Part of a small language model's weights.
Training: a variant of Muon for these matrices, 503M tokens, 3836 steps.
Each number is 500 + 25 x the weight over the matrix's rms, rounded and kept within 0 to 999. Layers, rows and columns count from 0. Numbers have three digits each.

# layer 4 attention key, 256x256, rms 0.205, rows 92-134, columns 128-191
492523502511493470469486495508469489503491482473489520491510503476477540475529547494545442478527532512521491474509490458466503491445496515483534510485537515499503509498537459516514503523486475
515475485511490479492539492479499499512508501473535476458507506477511514534464433504475545502534561497501495490509476492509504492475483549504477498518461509508520534477541503502500515507481438
524508494497527480476542530517448474502463512487514494518501514505536506496498502461504537491476495503506464505495546493491493536477499478512526516512519517479528499502492505498522500503495476
464530527568443479499548481519527483519493550496508532457471469508517523521501527521528509516540512502500494451489512532478531527494468497542511479479500526540478520480456531469532438415503568
497517504505472519528471527524523483466510508518507495509470501473493546486481513469463512480509542484467535509512511496530491498483488495467495505493518532479574496538549488509514488457498489
467502513517496471513526537505563511453497480465472478482520502488512513515483534524545477504478499514477461523498496511528488492485514524545500417498544531529515483514496483514506479523460501
516459511491542535534515483500508511503557488508497517472466492483528527543518478467521503483479477480556554518538496512478498509517486487495494493508511536507497500526508511504488516499507472
539529502471476520502453503493489502486455448547495477531484543477491554467537511518496526491469494480492464500494471522496522464518533487519472524483502475482500517497537468448490520470469560
492521501523511460531468515511510522478544482447504532532500484498476534485508516519492511525525489500479508467468521499518511486475529450500529537537549504493575505531547459476479522509502511
496463513522504530476489508501478540501496524486547551497446524471504494523481487464501529558544520489494459460443503509479475479497492470458507469506520475510513537544500510526478492537484498
490521509471488475489491519455499523499503512508482491488490514483502506519495500480456515503493536494478488479463525487469504504496496525481468463481505471505524496458470484494496518519475477
487523518512484508456492527509468473483496503518487519513544507511484501521482559532508497495481478460546538532478480561463475475506516510501466459504487496493503465498528534537484465507494536
491522488541483509537504489470523500500539486518489578532485471509470444465474495492473517513500523510529506532512474477479529493464512502494506483526479459506521492444457517493488505523500479
462501531481488480466530494533496526489540525498474445498491537540528457545460542515524542470515511486501526487508515523460480458517509463521459493528527499500500477509488503493495513462498465
511522496479522491512499488523486510511453492484499500469536468473492507549502544509485474482484526459483472509504480497481496474473555468457496506510497513541494492481475491457503512475476504
546493502504507516513511489468491513491524480492534505508535520502489477475523526552462483496523523518507488495448532506495475510482513501504553501524502483535536495511504469444526515564518509
482520502502510528495517513458465506500507479507501497498535500513483486496489467476502532495471477545491522492427524517451512472458477496508495524482469505558469519528509474477539513499512485
497512497500474479486529492539487534476486526482469511493518521465478484542534518497493518495474508487472479485509453430535502507520518487472422527505483524493492528512449566462512510525458504
510496493562491477514494490524521531530494484535482469482502533479496498521473508515472515492492510470542506505482527491511506477486493528485487531486523483514540492506464530488466497473499468
486481483508503495496546527506500482460509513522503493483502551516471498506489493498517468510469521504533500499514503536484491544506520529511514481536483512482474509487472493505485548531506494
513500453456518495506516496497529481495525458481547475483528464515473474506490510474515518492512433499502495461557541519512490511513536509499449501461471497519572493506522528478518508516508516
529499476482462463492503483527539532475514519501534496512505525495522474515477481502536461534521483534538466466493474518526513506485545467553524489493497539559472500489480491466477516530558485
491505521488463499538551497491509495499560483538488539483451521497528503471538464547511489484505512504506472520513496505492504510472495481488520457544492486507472486435563504539502486500494487
504432478529497503485501528525503510544455511471498482500518461510530475495458439511463469523490459564518561535493520496488488491470506498472546478474509481473472497457455485477530512493487476
514481480479515494439466541523499462560531494492531476459473493487522479472518486491478533453506528466500522513555508510448477493524532516498495507486475481472517467497488482488536511445503491
456448515516520467488523487547478490501485512507548545469527516491475493502489491484495531486489496473519495502496498486482513503482536463507561561467516531498512475439471494525518544527525481
466567478483484505499549566486514500549504530512502520480528491469477476492505467508518489554522504523557464503459519493508487509520495485494543452524482466441529452482516529499478528528475465
490437491482552531542514521559504458527512491533508554515494503497505551495485489528498471483518478495527556495525491509493505468503533569489508522516551530491503502464514473539505493531511505
453469489524500478485479496507502506499470506551524502497499504529486458511478480463531490535535516494499459478456501494495480504500437479503487513488453520502542492503493468480493480529444518
486490484525546513561542511522508503477526456516514497529485459490478524527525489447533497462503492495479571498507563497495488445492500501506502507467497487522518538498531460468458520467476507
489541537519482527516519462519492491477517497501497523479506484434529521471473514506493495507468508509483469488512518516540475531503493507480511507488510490495495525542482496549520491517496476
519559488526490483511499467516519484511501453472492515512511504557474511454501524441534550543500489533500533473491559506507509495530499511483487475491507480495527530513538489483476519489467486
514526514543504472551483513491547487507510479522539489504516466484486534535508491536503515495505476512530466472529466448479529477494426520520460480495508530492453491494496510502514523492486466
513486546501518508527480513467454488518496529461480482530482448515466521500518515501473501513457471548502495465507489482529502546496504518459470522481501453518556460490519505467490489519521530
484504519532532496480468507507487550507501491461495516467498468523492480518510495491562503469502487504514494525528486483490535516529510466517530470537476519481497529466488486516499486441497471
491491499504517507453497521452490495505493512539506517475515493452507490480477501480495521504524491534493532502498474469461505508504481532468532495479509521495483492543499499528512515468496450
503517485456531530489477512468491460523524541503517502531513520487515534494535490497505528512491498436442533488482543492497524535479500489461493480461522478515524507499512501515472522512494502
483505519508516535548530523499504470506527470486487573502451485558510483517508515500480490519548508486507479475513508534548484514514479530524502520523471489509521502507475500455554499480487512
461532505506496520499499440482536495519503498488518468496504508434502493513499437527517487520490506490473530477484492492500521494530505506476528465532481517496501511482523483482462490457474494
492465478524438462465501474506498479474459541517528487465520475476531524480530506494513449491497506531506490486511462524475487498495487542517458475460515500526510479540476469524491488527506453
548534478508505488515508467508470502539497482497526509493499520510483525483456485512518506480478525490487519509515476471539495512443475435514486500512521488487490466503485449463500519487508484
533533489482489449483524510516517473502461496516496560497496487485528512539501472482494496489502525509506517493545466469473563505479530517507472515512552471482461519498507538504477468446523516
540525469496525528503494469516477486448514516517452488515502494492490515494524504527488460470454514518514540484491495499475498513541511519498511497506471510539447544501502540516571468511533518